Weights of a small transformer language model.
Size: 13 layers, width 128, 4 heads of 32 (2 for keys and values), MLP 512 GELU, vocabulary 5698, 3.15M parameters.
Architecture: learned positions, tied embeddings.
Each number is 128 + 24 x the weight over the matrix's rms, rounded and kept within 0 to 255. Layers, rows and columns count from 0.

# layer 9 MLP down, 128x512, rms 0.151, rows 0-104, columns 384-447
[[108 155 126  92 110 130 149 135 129 109 126 155 167 131 111 136 108 104 148 137 137 127 117 151  95 157  95 121  71 120 111 149 147  94 161 115  95 155 165 109 145 128 139 130  91 126 105 134 163 187 166 170 137 133 118 141 189 108 104 125 165 119 141 174]
 [105 127 150 111 148 138 153 124 101  84 127 106 115 117 104 115 103 151 124 165  94 115 121 122  95  98 125  92 106 144 134 131  94 129  80 135 129 137 149 145 108 138  89 120 129 144 118 105 135  88 140 123 115 129 176 118 173 127 127 113 144 132 155 168]
 [196 148 135 111 133 111 116 117 118 100 137 127 111 183 125 121  86 143 129 144 141 143 113 136 103 111 100 125 138 184 162 118 109 126 166 158 161 126 164 135 163 156 136 164 136 113 119 109 161 146 186 164 166 155 127 150 115 130 115 126  85 122  79 145]
 [140  94 152 117 168 139 128 120 109 112 156 128 153 115 101 109 125 164 133 127 131 154 154 101 163 154 114  96 114 112 104 134 140  89 145 142  82 122  77 101  69 159 151 102 141 147 109 128 112 103 132 125 156 155 121 158 129  97 118 129  91  96 131 157]
 [145 147 105 171 109 132  93  91 149 141 144  83 151 113 121 156 142 141 185 107 127 157  90 114 104 146 162 155 165 105 148 184 116 104 111 102 140 126 147 148 120 120 118 103  91 122 112 130 113 112 138 116 101  83  85 157 115 135 139  83 132 123 154 101]
 [102  75  88 125 155 131 113  98 123 109 138  77 123 135 133 162 139 138 138 115 133  80 118 147 121  90 161  98 142 129 148 120  81 103  88  69 173 128 117  91 127 151 147 101 155 123  86  87 137 133 126  82 128 112 140 125 141 123 126 127 144  89  83 150]
 [102 137 173 147  95 151 149 108 129 123 153 124 113 122 169 156 108 159 131 145 128 130 169 142 132 121 149 173 135 129 141 123 160 174 142 119 148 165 123 104 140 110 105 125 120 105 179 158 144 105 140 110 119 115 151 159 117 135 141 158 101 140 137 162]
 [108 154 119 174  92 142 127 105 132 161 130  93 134 165 156 103 114 185 128 124 136 121 111 145 115 135 152 144 103  95 162 125  93 108 153 116 185 155 156 110  99 116 122 133 115 139 108  73 124 174 122 134 153 150 121  98 148 142 150 164 144  86 166 140]
 [ 95 149 116 157 156 119 129 137 119 115 138 122 132 112 111 112 122 111 121 139 137 118  96  89 116 148 132  87 155 133 132 153 118 121 120 136  89 119 130 122 114  98 104 189 114 132 144 149 126 146 137 123 118 105 131 120 140 148 151 131 132 127 155 131]
 [132 125 121 136 149 140 126 118 100 129  96 145 151 101 141 137 129 110 141 173 148 131  95 134 139 114 140 105 144 127 208 116 117 156 105  95 148 179 129 131 131 150 122 154 156 110 156  90 130 118 173  93  85 153 109 140 182 172 157 158 131 125 115 145]
 [132 133 133 112 133  99 131 117 119 131 120 111  99 107 138 141 122 128 106 106 109 133 134 101 139 147 139 129 129 161 194 117 105 129 147 152 103  88 100 117  93 127 104 168 120 162 146 127 149  98 145 162 131 127 159 130 111 104 158 129 150 131  98 120]
 [109 147 118 128 112 124 152 139 104 148 126 132 169 152 137 174 112 121 148 133 146 143 117 134  88 111 141 113 117 161  87 148 155 138 126 130 106 158 144 125 155 157 149 145 113 179 118 138 106 115 101 180 108 117 112  83 135 150 152 136 139 121 141 145]
 [111 136 113 128 125 116 116 102 114 103 110 126  98 141 133 123 190 145 155 139 148 129 132 151 150  81 156 107 154 104 141 134 127 146 116 140 105 101 100 153 136 111 163 116 131 114 112 141 169 115  96 117 112  95 106 103 138 118 110 155 170 134 103  99]
 [210 153 111 137 120 153 144 145 106 138 138 131 156 125 142 179 109 181  95 122 107 119 128 131 167 151 139 138 169  86 156 111 137 129 125 134  95 151 164 136 150 148 129 126 134 110 116 141 119 130 132 114 135 156 143 157 160 168 167 122 147 165  99 147]
 [165 134 113  90 120  82 146 123 127 115  99  94 165 139 108 102 111 101 118 131 134 131 148 170 125 158 101 154 152 152 121 126 129 134 121 135 158 142 126 171 136 160 121 127 117  61 166 137 116 108 143 133 123  96 133 125  88 142 117 132 128 151  79 140]
 [143 157 138 156 150 103 142 107 129 150 141 115 155 101 128 134 112 120 148 145 156 136 154 144 125 104 116 126 145 147  96 119  88 113 148 165 152  98  96 151 111 139 120 125 115 164 113 152 131 118 119 125  78 106  92 131  76 118  87 123 129 127  88 109]
 [146 116  84 125 148 138 164  96 144 143 117 131 104 130 147 127 110  91 114 139 129 136 134 160 125 143 134 124 173 126 133 132 158 106 140 110  97 138 161 118 119 153 120 164 122 109 136 116 104 144 167 170 115 106  64 103 120 142 109 137 137 151 151 149]
 [130  90 172 155 102 111 131 122 125 166 161 107 105 130 138 133 124  80 117 111 116  82 198 132  61 149 122 173 138 132  94 103 145 115 167 128 143 125 152 147  99 129 111 132 123 152 123 111 115  94 118 110 100  94 122 144 159 104 133 136 131 129 168 113]
 [123 150  98 134 103 152  92 125 150 102 119 138 149 131 170 144  91 131 133 137 128 119 135 135 136 104 135 129 165  84 139 127 112 109 134 157 141 183 145 122 110 120 102 106 136 117 104 127  69 101 132 130 136 160 114 133 110 119  80 114 159 145 101 114]
 [159 128 153 169 146 138 156 127 102 135 138 112 133 131 141 105 124 135 166 106 152  97 116 125 103 131 197 111 108 151 136 140 179 142 139 136 153 101 118 132 109 150 119 107 110 145 146 168  89 110 113 132 153  59 104 107 121 132 120 129 132 138 170 155]
 [150  52 161 131 151 148 133 164 129 145 132 138  84 123 110 112  97 144 122 149  75 100 125  99 117 145 102 133 137 146 102 103 132 150 141 130 170 148 136  59 134 129 164 127 118 153 138 103 122 149  88 139 131 185 132 131 134 137 158 133 134 159 145 127]
 [143 130 121  87 119 107 103 109 120 131 128 121 159 109 127 121 142 148 137 119 139 154 110 141 133 110 140 132 124 111  94  96 129 109 134 139 131 123 123 104 134 112 130 121 112 116 135 154 120 149 163 126 126 121  98 100 131 137  88 135 137 120 127  91]
 [ 95 161 143 124 148 160 109 172 117 143 131 106 129 108 153 139 145 131 162 150 101 132  88 113 167 120 134 159 154  75 161 100 116 134 153 157 209 110 129 105 110 170 163 138 151 143 103 141 118 109 144  96 124 142 117 153 126  89 171 129 162 112 149 136]
 [ 88 107 117 134 109 147 135 165 132 109 156 120 138 146 137 118 115 136 106 119 141 147 138 151 153 117 124 128 104 133 167 141 196 147 149 128 130 122 148 135 152 128 130  91 146 178 123 108 138 100 107 116 114 155 160 120 107 168 129 127 152  82 133 115]
 [175 154 147 126 131 143 153 163 167 104 129 120 115 133 137 145 142 118 114 146 202 158 168 118 127 143 129 183  98  81 104 134 117 119 236 123 133 131 135 157 108 126 182  58 144 155 110 166 172  91 119 104 144 127 190 129 138 121 100 120  55 110 138 193]
 [ 99 115 142 165  93 141  91  89 150 129 112 102 124 151  97  94 132 123  84  97  93 104 110 114 129 111 129 106 150 130  94 120 155 127  69 142 120  93 146 124 100 117 101 154 116 134 114 119 119 103 113 162 149 159 114 144 134 116 136 145 112 130 120  96]
 [160 129 121 150 118 121  86 148 153 115 122 123  88 112 125 126 116 152 143 139 107  76 163 131  99 121 166 133 165  95  96 156 144 112 117 153  84 150 161 159 125 102 123 108 141 114 121 120 135 146 115 111 159 111 148 140 160 122  66 105 128 160 119 150]
 [136 120 145 118 169 129 152 141 133 121 145 152 130 130 106 118 114 133 129 108  97 155 102 110 110 129 114 114 141 121 101 125 182 143 142 138  91 121  96 132 148 141 148 112 134 151 107 116 115 116 175 103 107 121 130 123 125 149 120  73 123 105 127 118]
 [118 113 150  96 126 158 188 141  90 123 125 107 119  56 139 145 140  94 151 125 115 185  89 134 166 129  92 133 114 144 191  96 140 167 151 121 164 157 149 131 120 112 142 138  99 109 149  98 147 113 129 147 119 148 151 129  96 119 127 143 142  92 113  78]
 [147 166 124 116  94 145  95 106 134 136 137 161 149 135 150 118 105 115 154  97 136 125 129 138 123 153 116 146 138 134 115 141 153 135 108 101 127 149 163 115 137 137 111 171 130 114 144 173 165 142 101 118 130 177  64 133 108 128 161 145 125 165 114 152]
 [119 132 133 163 122 106 150  90 130 157 121 168 121 123 105 164 123 121 101 134 156 149  99 118 130 138 105 129 135 138 139 130 127  99 135 141 147 133 139 144 134  96  94 102 106 125 142 108  99 111 105 161 155 132 146 123 143 119 125 123 125 154 141  91]
 [171 114 154 100 150 106 102 138 122 141 168 137 130 107 152 145 127 114 154 138 101 170 130 135 150 133 119 138 168 154 161  96 110  93 125 131 146 120 119 133 114 140 108 163 104 133 114 110 136 147 136 102 140 144 145 133 101 125 135 109 107 131 135  86]
 [108 150 120 147 181 144 125  93 142 160 108 186  96 119  93 133 147 104 118 115 140 116 108 133 133 106 140  94  79  92 117 115 161 118  90 148 135 142 120 131 123 122 139 121 113  99 140  99  99 153 109 131 107 173 104 162  99 126 125 105 148 136 153 118]
 [129 137 102 130 134 134 116 138 140 145 148 119 151 148 140 129 151 111 139 133 131 110 148 120 144  84 110 125 156 136  99 107 137  76 130 138 107  97 115 106 150 130 143 121 113 124 142 169  83  81 110 100 146 148 123  85 107 118 120 131 158 168 135  86]
 [127 120 107 120 114 125  77 133 151 116 160  95 141 149 125 137 156 124 124  86 151 136 144 155 113 116 169 152 184 141 132 123 108 135 137 113  74 109 120  98 112 144 127 166 107 105 157 122 150 144 124 113 113 108 158 105 130 159 128  66 139 143 134 109]
 [102 145 136 160 140 139 117 129 128 123 160  93 115 191 120  80 119 109  93 127 133 145 127 118 183 142 137 153  87 146 125 110 132 138 130 116 107 115  69 141 106 134  87 161 129 111 159 147 113 102 121 127 119 127 150 138 134  87 167 159 134 124 126 139]
 [124 159 128 116 168 143 113 123 126 158 131 171 113 184 159 151 122 147 139 113 143 140 123 136 134 122 176 143 152 156 176 124 135 113 100 116 124 124 148 139 156 119 151 116 133 138 106 119 133 143 139 106  72 118 158 169 173 128 132 130 147 133 105 112]
 [112 150 126 128 165 125  90 143 108 138 104 154 153 158 114 115 156 156 110 104 112 137 110 121 109 103 109  96 130 138 171  69 122 122 132 147 123 114 130 108 152 125 131 102 142 133 146  83 149 182 157 111 106 122  95 124 187 124 126 139 113 139 117 116]
 [144  84 122  97 169 129 127 199 138 112 130 123 107 118 117 123 120 128 136 152 101  99 122 162 153 157 136 129 140 111 113 145 129 115  86 116 103 129 127 121 130 130 141 131 150 142 124 126 156  98 126  86 117 165 120 128 118 141 149 138 208 127 117 157]
 [120 104 122 129 143 150 137 145  98 141  85 150 127 120 113 147 112 119 115 103 106 136  79 161 152 110 142  88 140 142 145 161 136 127  96 165 159 114 136 142 100 102 119 139 113  72 136 121 142 155 168 152 137  90 144 139 136 168 128 153 103 157 100 125]
 [ 97 118 135  96 162 135 144 101 131 114 137 131 168 126  92  97 110 137 130 134 119 164 127 102 136 124 107 136 112 115 153 114 108 141 103 146 111 123 111 152 121 102 133 103 125 149  93 109 159 125 130 139 171 124 158 100 134 155  93 175 128 155 124 121]
 [ 97 110 148 129 116 141 176 128 111 165 148 129  97 129 130 114 144 127 130 118 145 127 101 118 147 133  89 168 137 153 153  85 132 129 150 128 123 126  75 105 118 117 129 110 125 136  95 144 114 130 123  93 136 165 164 125 104 127 107 129 100 162  91  96]
 [118 139 125 129 123 115 140 182 122 109 172 169 136 114 127 120 149 136 123 117 132  84 123 115 112 121 134 109  84 151  84 122 138 100 173 142  90 132  95 104 121 135 143 153 151 148 117 102 154 164  99 128 142 124  90 141 115 109 110 138 156 137 130 110]
 [126  89 134 115 101 144 106 113 127 121 138 111 126 149 105 164 120 108 162 149 128 115 116 163 114 117 130 112  96 132  78 118 161  79 152 104  83 134 103 146 138 121 161 131 135 113 116 125 122 133 107 108 153 174 131 145 105 118 146 127 119 132 121 139]
 [141 136  93 125 128 118 143 129 126 137 139 126 115  83 133 144 159 143 107 142 131 124 136  54 120 139 131  98 105 149 140 128 120 117 150 138 112 107 108 152 129  91 141 115 134 122 155 123 146 155 125 143 128 154 173 131  60  89  95 195  97 156 134 112]
 [175 134 114 145 134 146 137 146 115 117  86 146 134 112 116 114  96 125 135 135 136 140 156 112 114 138  99 158 139 117 123 118 159 117 131 166 134 128 110 133  83 117 148  97  86 111 140 124 122 123 113 132 163 134 118  90  51 111 101 174 144 106 141 122]
 [128 125 127 160  94 135 132 104 135 146 101 104  78 124 145 123 103 133  96 164 153 126 144 148 169 149 123 101 111 144  79 138  97 108 122 149 112 159 111 115 110 123 108 137  97 122 168 122  93  91 137 147 128 111 183 122 134 107 124 137 109 123 101 127]
 [105 141 155 112 132 110 147 151 108 112 102 137 129 178 158 122 120 139 155  60 124 136 151 110 152 116 133 156 157 179 127 129 106 177 149 158 139  94 109 164 137 166 134 151 138 135 125 154 121 136 145 120 146 143 134 132 110 131 112 102 167 146 108 128]
 [144 128 131 188 124 168 123 144 137 166 139 152 114 117 148 144 120 149 101 152 133 130 147 166 196  90 108 121 132 108 144 147 131 130 113  98 120 107 100 142 151 118 137 123 147 114 107 131 148 125 157 122 138 122  92 157 144 121 116 158 138  96 136 147]
 [129 141 124 102  90  88 139 138 120 144 107 104 127 142 123 142 109 141 135 100 120 132 150 141 119 101 132 135 110 165 136 113 144 149 120 147 122 115 126 112 155 144 113 104 137 153 131  98 100 114 138 154 125 110 118 148 170 106 133 104 118 150 101  96]
 [151 142 121 106 170  90 159 130 128 125  95 137 156 118 117 144 132 144 110  80 139  98 123 136 109 105 146 109 130 131 138 154 128 139 114 137 137 150 109 160 102 123  80 138 133 128  85 125  81 175 144 180 114 152 161 121 154  62 107 127 147 171 172 117]
 [200  97 112 160 115 119 121 120 105 104  87 131  95  87 110 104 123 128 116 111 134 107 104 142  96 121 113 128  94 147  95 125 125 135 116 107  98 131 103 144 118 167  87 115 116 158 108 133 183 130 103 102 165 160 160 107 149 120  82  94 119  91 101 155]
 [ 72 137 161 125  99 134  61  98 135 114 134 120 121 118 157 128 155 104 142 109 110  91 121 114 131  90 116 154 103 117 144  97 110 161 112 126 121 137 142 108 146 129 108  97 123 117 154 144 137 141 155 143 120 131  69 106 113  90  94 101  96 143 101 118]
 [123 111 135 161 123 148 168 113 138 104 184 131 120 139 116  86 107 144 127 118 112 142  96 119 150  94  97 131  86 103 114 103 152 116 125 117 110  85 141  84  85 143 116 108 113 155 135 134 138 126 111 127 130 107 140 119 133 139 157 157  98 109 119 102]
 [123 175 114 136 168  97 156 107 128 119 144 112 109 156 100 104 103 155 106 133 114  94 131 108  93 144 116  87  86 143 123  92 116 141 111 131 139  92 113 149 144 120 132 127 138 102 136 128 122 104 119 130  81  92 144 115 113 111 121 140 119 134 161 129]
 [138 116 150 154 118 136 133  97 131 138 144 169  75  98 116 104 133 142 102 144 175 140 124 130 138 146 102 141 104 116 125 149 106 126 151 154 197 103 158 128 130 103 138 105 129 130  97 126 163 168 144 169 104 104 131 134  96 116 155 139 159 142 124 123]
 [134 110 148 121 134  84 168 126  93 136 115 150 127 122 154 126 121 135 170 165 131 141 148 107 110 110 144 139 123 122 164 124 146 141  98 111 123 125 149 144 120 110 118 101 137 163 122 146  89 129 109 179 111 129 118 146 157 168 144 119  94 126  89 146]
 [123  99 137 143  92 142 103 141 130 148 149 102 111 126 120  80 142 120 157 133 107 117  97 128  88 113 148 107  80 106  96 131 148 151 102 126 128 105 127  76 115 118 107 123  80  97  61 113 103  87 109 165 154 121 118 130 101 181  97  89 151 117 139 112]
 [ 95 107 127 116 153 119 106 113 139 135 147 140 117 128 104 111 120 135 138  76 122 182 128 120 113  94 122 120 142 133 117 140  99 129 133  90  94 147 124 114  95 156 114 145 162 147 142 121 184 163 138 146 118 124 125 166  91 120 122 111 123 107 184 145]
 [153 159 132 133 124 146 110 151 139 126 137 120 106 121 129 105 117 156  87  84 187 114 103 125 113  89 113 101 142 134 102 138 154 119 135 147 106 125 106 167 129 141 127 154 115 112 122 119 129 110  59 113 138 137 147 134  68 152 125 108 124  95 147  94]
 [115 109 144  91 112 169 139 129 192 111 123 103 131 106 172 133 143 120 132 124 139 118 123 138 126 139 128 128 130 114 158 163 154 156 141 123 139 161 155 138 114 119 121 145 143 134 117 130 129 139 138  85 129 125 149 146 116 112 177 115 107 130 116 141]
 [ 89 183 148 100  95 173 103 100 159 119 116  87 116 124 140 168 167 129 132 126 150 176 122 146 164 113 150 129 102  98 145  94 108 109 102 119 145 152 138 131 137 145 128 108 119 148 149 131 131 156 150 129 106 132 115 158 139 108 168 105 100 140 124 117]
 [158 163 146 138  95 116 135 152 132 140 168 129  83 172 168 122 170 160 110  76 159 140 141 154 157 141 153 204 102 176  80 144 136  94 133 147 119 126 142 157  91 130 102 157 129 100 113 153 175 139 121 131 155  74 138 150 129 134 112 145  81 145 149 139]
 [124 111 112 134 137 116 117 129 136 111  90 139 112 112 116 102 129 137 138  81 126 135 113  89 112 114 100  96 138 102 125 105 116 145 123 111 142 122 136 118 161  98 140 117 142 104 120  82 149 137 120  93 131 118 172  98 129 132 109 149 128 117 128 121]
 [142 152 185 154 159 158 161 129  99 140 159 137 100 143 140 131 114 151 140 142 152 106  90 100 150 142 187 114 103 123 154 119 122 151 158 160 128 158 129 121 126 163 161 123 133 129 145 106 119 120 164 107 111 151 186 185 127 136 120 163 108 172 139 136]
 [106 121 117 128 130 139 151  84 173 145 150 143 131 124 109 139  98 115  68 166 105 145 152 165 112 139 148 130 131 144 157 115 148 107 158 140 137 126 122 159 140 103  66 177 133 156 167 167 105 104 132 170 130  98 133 137 124 159 134 147 115 130  91 111]
 [147 112 136 125 168 136 147 103 112 191 139 151 111 108 133 137 162 151 135 152  91 133 136  92 119 111 125 117 157 148 160 149 110 111 122 130 141 142 145 132 162 125 131 107 119 104 105 119 155 132 166 141 140 164 116 128 151 184 147 178  73 139 116 136]
 [125  92  96  85 134 109 131 101 118  82 126 146  69 105 125 146 101  90 142  66 170 149 149 121 126 155 126  84 134 138 148 107  90 165 119 147 188 134 120 140 156 123 135 119 133 128 108  96 123 102  78 143 124 145 125 145 140 109 135  86 161 133 128 100]
 [128 129 119 115 111 128 149 112 139 132 129  81 106 138 141  87 138 127  96 174 119 141 120 140 147 153 133  90 151 138 132 139 104 119 141 118 121 131 135 138 147 128 122 102  98 119 167 118 150 181 124 133 137 121  90 147 145 137 115 149 133 126 142 130]
 [104  84 115 134 108  82 115 128 145 116 138 131 124  88 151 181 146  99 129  96 126  94 101 112 117 109 127 119 126 115 159 133 121 144 187  64 120 165 179 115 144 135 155 107 129 163 141 128 120 168 116 168 125 118 127  91 157 104 129 124 156 166 122 101]
 [ 75 114 125  83 184 112 121 155 128 107  97 128 138 131 119 112 185 112 129 146  75 142 142 115 103 122  94 139  73 170 124 145 136 142 137 134 142 132  98  84 143 117 102 133 136 187 143 173 151 128 131 149  84 137 139 111 136 149 128 123 115 122 133 176]
 [142 155 139 137 112 130 130 133 182 135 111 125 122 131 103 141  81 148  87 105 123 147 136 103 128 131 156 114 117 141  97 143 161 117 125 115 118 136 112 128 160 152 124 139  84 122 165 158 123 124 154 125 103 100 138 110 100 113 170 161 157 165 147 155]
 [132 114 137  77 134 156 123 131 110 133 117 131  99 169 102 166 101 120 112 181 114  79 129 132 106 137 156 182 130 126 119 117 168 116 154  98 122 113 131 121 170  94 123 160 152 146 132 156  80 112 101 143  86 158  84  70 167 133 101 146 134 162 124 114]
 [121 153 152 151 123 120 119 155 141 105 133 101  69 136 104 102  97 143 141 125 138  99 141 127  75 124 137 135 145 129 100 150 115 118 150 119 101 103 139 148 137  98 163  77 128 131 120 138 155 141 111 136 172 143 147 136  87 122 108 159 119 114 180 111]
 [ 63 134 123 111 127 125 144 149 115 168 106 164 119 127 101 111 157 115 145 182 120 180 153 141 134 173 145 131 144 131  98  99  99 115 123  96 106 113 136 143 185 113 108 138 155 156 152 152 130 137 108 123 112 140 120 126 163 171 185 140 107 137 142 110]
 [124 140 144 105 136 110 121 130 133 115 150 169 102 101 132 114 113 139 129 118 105 139 130 122 150 104 106 116 127 131 170 131 111 163 150 168 119 125 112 110  94 159 116 159 103  78 136 100 134 155  41  88 152 168  78 151 112 144 140 138 112 114  83  41]
 [ 91 112 122 127 129 132 137 144 148 114  96 136 145 126  85 114 110 106 122  94 141 113 140 132 145 134 137  98 120 124 144 107 140 123 115 127 133 137  86 105 118 110 128 156 130 129 175 158  93 138  86 155 166 136 136 135 113 152 133 151 121 155 112 142]
 [131 152 135 131 172 129 106 126 127 108 139 105 111  94 107 171 102 127 137 115 187 139 145  94 103 171 164 133 151 105 135 142  88 139 104 109 119 147 124 120 157 162 134 117 132 132  99 171 125 125 124 118 114 152 173 107 122 129 153 145 163 120 122 161]
 [139 109 140  79  99 130 138 128  91 151  96 165 109 187 104 104 115 132 117 114 131 121 118  85 121 158 103 166 135 105 141 141 137 158 141 123 142 108 139 162 121 122 123 118 131 148 103 151 138 131  55 183 130 153 120 177 125 120 151 114 124 149 125 116]
 [146 138 102 124 126 135  99 125 124 114 118  98 159 151  83 112 143 117 138 156 127 145 119 147 158 106 156 110 113 161 114 112 142 146 136 110 131 120 124 115 139 168 140 107 139 126 165 158 104  62 132 107 124 162 141 102 140 136 145 139 145 154  75 135]
 [157 158 105 109 131 115 110  95 123 125 107 127 124 135 140 147 139 149 124 157 151 164 116 143 116 113 129  98 139 127 129 112 140 127 131 102 138 106  97 127 129  80 104 117 108 158 147 143 131 155 146 175 140 198 133 119  97 125 117 149 145 149 103 105]
 [157 120 130 175  81 145 102 135 106 161 118 147  98 113  94  96 131 140 108 108 145 118 161 171 138 152 144 113 194 131  88 130 139 142 136 148 111 145 117 152 118 172 180 123 141 134 111  94 140 153 137  84 157 115 146 158 112 115 164 119 129 114 113 127]
 [159 135 129 119 110 120 146 118 120 143  98 148 144 110 149 124  79 130 135 115 129 157  97 128 160 155 128 128 139 128 156 100 121 124 137 117 112  84 120  94 112 115 102 169 136 128 142 155  86 111 126 134 133  79 128 137 101  96 144 139 118 179 103  80]
 [125 122  91 126  77 167  89 135 151  96 124  93 142 141 135 138 142 127 114 190  99 131 148 148 114 119 142 156 181 108 101 144 177 111 141 166 101 119 106 173 126 168 105 108 143 102 102 152 110 126 129 107 157 110 127 135 126 143  89 117  77 115 148  97]
 [148 150 141 133 136 160 114  99 155 148 127 124 115 117 117 117 127 105 121 158 118 126 114 112 147 133 103 161 106  96 108 164 108 152 116 136 116 108 104 105 148 125 115 147 128 130  89 139 123 155 173  76 149 140 169 138 112 106 136 122 146 109 142 130]
 [ 77  59  89  47 115  90 111  78   6 101 111  65 132 129 175 101 171  76 131  96 106  18 161 143 131 186 100 156 132  76 147 151  83 143  88 162  94 113 184 149 154  88  76 140 225 136 110 165  74  23 108  89 103  88 104  39  80 159 192 119 121 104 108 156]
 [ 93 164 116 127 134 114 126 137 155 114  74 142 139 133 131 133 175 138 181 166 130 124 132 106 121 123  94  94 121 145 184 115 125 137  99 108 128 127 103 138  71 143 111  92 143 142 130  70 101  94 114 158 125 128 128 134 168 119 135  67 162 100 109 112]
 [147 119 102 127 132 122 106 112 150 138 124 139 165 123 136 116 130 142 111 135 103 133  98 177 155 124 142 125  96 133 118 122 108 115 116 122 133  92 141 114 103 114 116 139 149 166 138 101  95  96 117  92 127 129 135 105 104 142 134 134 129 166 145  71]
 [100 134  98 132 170 117 123 134 135 121 135 135 139 138 109 108 160 158 131 149 122  86  92  95 114 141 154 114 106 135 152 115 148 194 129 143 153 158 134  79 138  88 159  99 189  97 166 147  94 157 108  98 108 149 148 133 135 141 125 153 145  96 128 145]
 [152 156 108 147 106 139 155 144 152 142  90 150 160 123 117 125 156 118 146 185 140 155 121 154  99 142 148  91  96 107 103 133  96 131 144 104 166 113 125 107 149 125 130 176 125 111 120 139 118 100  95 103  80 147 146 115 161  93 126 101 100 165 119 114]
 [142 141 162 143 103 142 118 132 119 108 132 138 123 110 146 157  90 118 124 130 119  92 117 137 115 125 144 167 175 139 113 186  72 118 118 122 102 161 116 145 167 146 112 183 123 130 108 129 145 110 138 128 152 125 150 161 135 162 187 104 109 116 135 134]
 [152 145 153 134 117 104 137 149 142 145 111 111 144 124  91 135 144 132 123 136 145 167 156 160 139 128  96 166 173 163 121 117 149 136  96 100 146 111 130 105 115 117 126 184 128 118 141 158 116 125 114 131 137 128 149 110 147 137 135 162 116 144 160 127]
 [104 144 117 132 134 141  91 129 138 143 155 105 130 142 116 109 133 129 140 111 138 143  92 130 126 139 161 150 115 141 144 109 107 104 146 119 128 134 156 131 133 146 133 121 110 104 118 167 112 154 158 116 139 101 107 151 151 130 129 136 140  70 153 116]
 [ 99 176 146 165 124 116 118  99 162 109 130 142 177 112 112 188 127 117 132 146 161  87 118 103 131 136 133 132 168 124 118 147 144 128  79 105 117 104 182 102 123 150 150 162 115  93 146 102 124 131 108 118 110 153 118 140 137 129 140  62 138 144 113 141]
 [116 113 126 138 101 120 133 113  93 118 136 122 131 123 153 132 133 150 129  93 124 101 159  96 148 121 129 169 102 150 116 162 152 135 119 132 114 138 114 141 135 118 154 116 108 107 121 141 124 170 154 127 111 115  76 121 156 141 106 116 145 149 109 163]
 [120 127 127 149 178 126  85 135 145 150 154 140 130 100  91 102 126 115  90 120 108 112 135 104 148 108 105  78  84  87 141 105 122 118 120 115 108 131 106 137 103 113 118 108 116 104 125 131 100 156 112 150 174 155 102 113 132 111 130 103 139 110 151 125]
 [146 181 126 121 123  99 179  71 133 104 126 142 138 133 128 150 129  85  87 142 138 140 131  91 134 127 113 179 137 128 120 140 144 132 160 134 158 157 109 159 156 116 140 188 132 158 140 116 165 140  95 129 149 145 152 131 172 120 155 103 105 122 134 157]
 [111 139 135 153  82 150 145 136 117 150 141 119 131 157 140 123 114 129 136 118 136  69 174 142 121 112 107 140 130 131  91 172 124 150 124 121 132 123 132 120  94 136 130 122 120  95 112 114  90  88 141 143 144 120 125 147 153 134 101 142 103  87 126 128]
 [191 144 142 128 114 154 135 176 132 108 134 136 130  91 147  87 154 127 139 119 143 202 135 150 134 142 107 165 118 138 148 113 202  77 163 110 136 161  95 150  55 128 122  92 141 176 120 203 177  99 142  74 123 152 139 185 143  92  71 169 118 153 161 136]
 [125 144 109  99  79 144 118 132 140 127 125 124 102 141 114  77 157  89 129 124 111 141 166 152 114 103 135 124 142 112  94 129 120 125 115 121 139 130 135 149 136 145 122 141 113 142  97 122  98 138 120 128 133 158  95 146 144 110 122 126 120 125 158 146]
 [156 118 153 115 146 112  88 141 101 133 138 111 146 145 172  97 149 136 127 105 117  72 126 135 112 112 118 129 127 154 119 138 118 109 123 155 130 137 143 139 114  98 155  73 106 121  78 125 179 125 122 131 115 109 113 122 118 129 104 131 138 137 111 132]
 [111 119 136 117 167 147 147 155 152  91 133 127 109 146 110 100 148 136 131 143 116 143 167 146 145 163 105 143 120 145 145 128 136 150 110 166 120 124 145 163 115 150 114 146 124 128 148 109 133 160 148 119 117  96 157 151  73  90 132 138 127 125 160 191]
 [124  59 148 128 142 155 160 161 112 118 147 114 144 108 163 105 137 118 107 125 136 130 125 124 116 135 137 145  74 159 142 171 144 140 129 127 101 145 107 146 142 118  78  93 145 127 171 108 170 118 119  80 106 146 107 113 161 168 134 168 112 119 139 147]
 [136  98 147 106 109 147 114 155  94  99 108 180 100 155 103 160 113 147 158 167 136 121 108 159 139 186 108 104 134 129 111  98 126 164 109 124 116 108 153 107 137 151 163 131 140 130 130 106  54 152 128 127 137 117 146 117 102 115 138 114 151 157 135 107]
 [130 154 111 119 145  78 149 142 118 154  94 145 187 145 126 159 146 102 131 173  79 103  98 130 132 125 129 147 115 109 107 133 115 121  93 137 128 134 145 116 161 120 132 147 133 130 151 144 162 122 166 162 111 113 150 126 179 144 153  95 121 122 132 143]]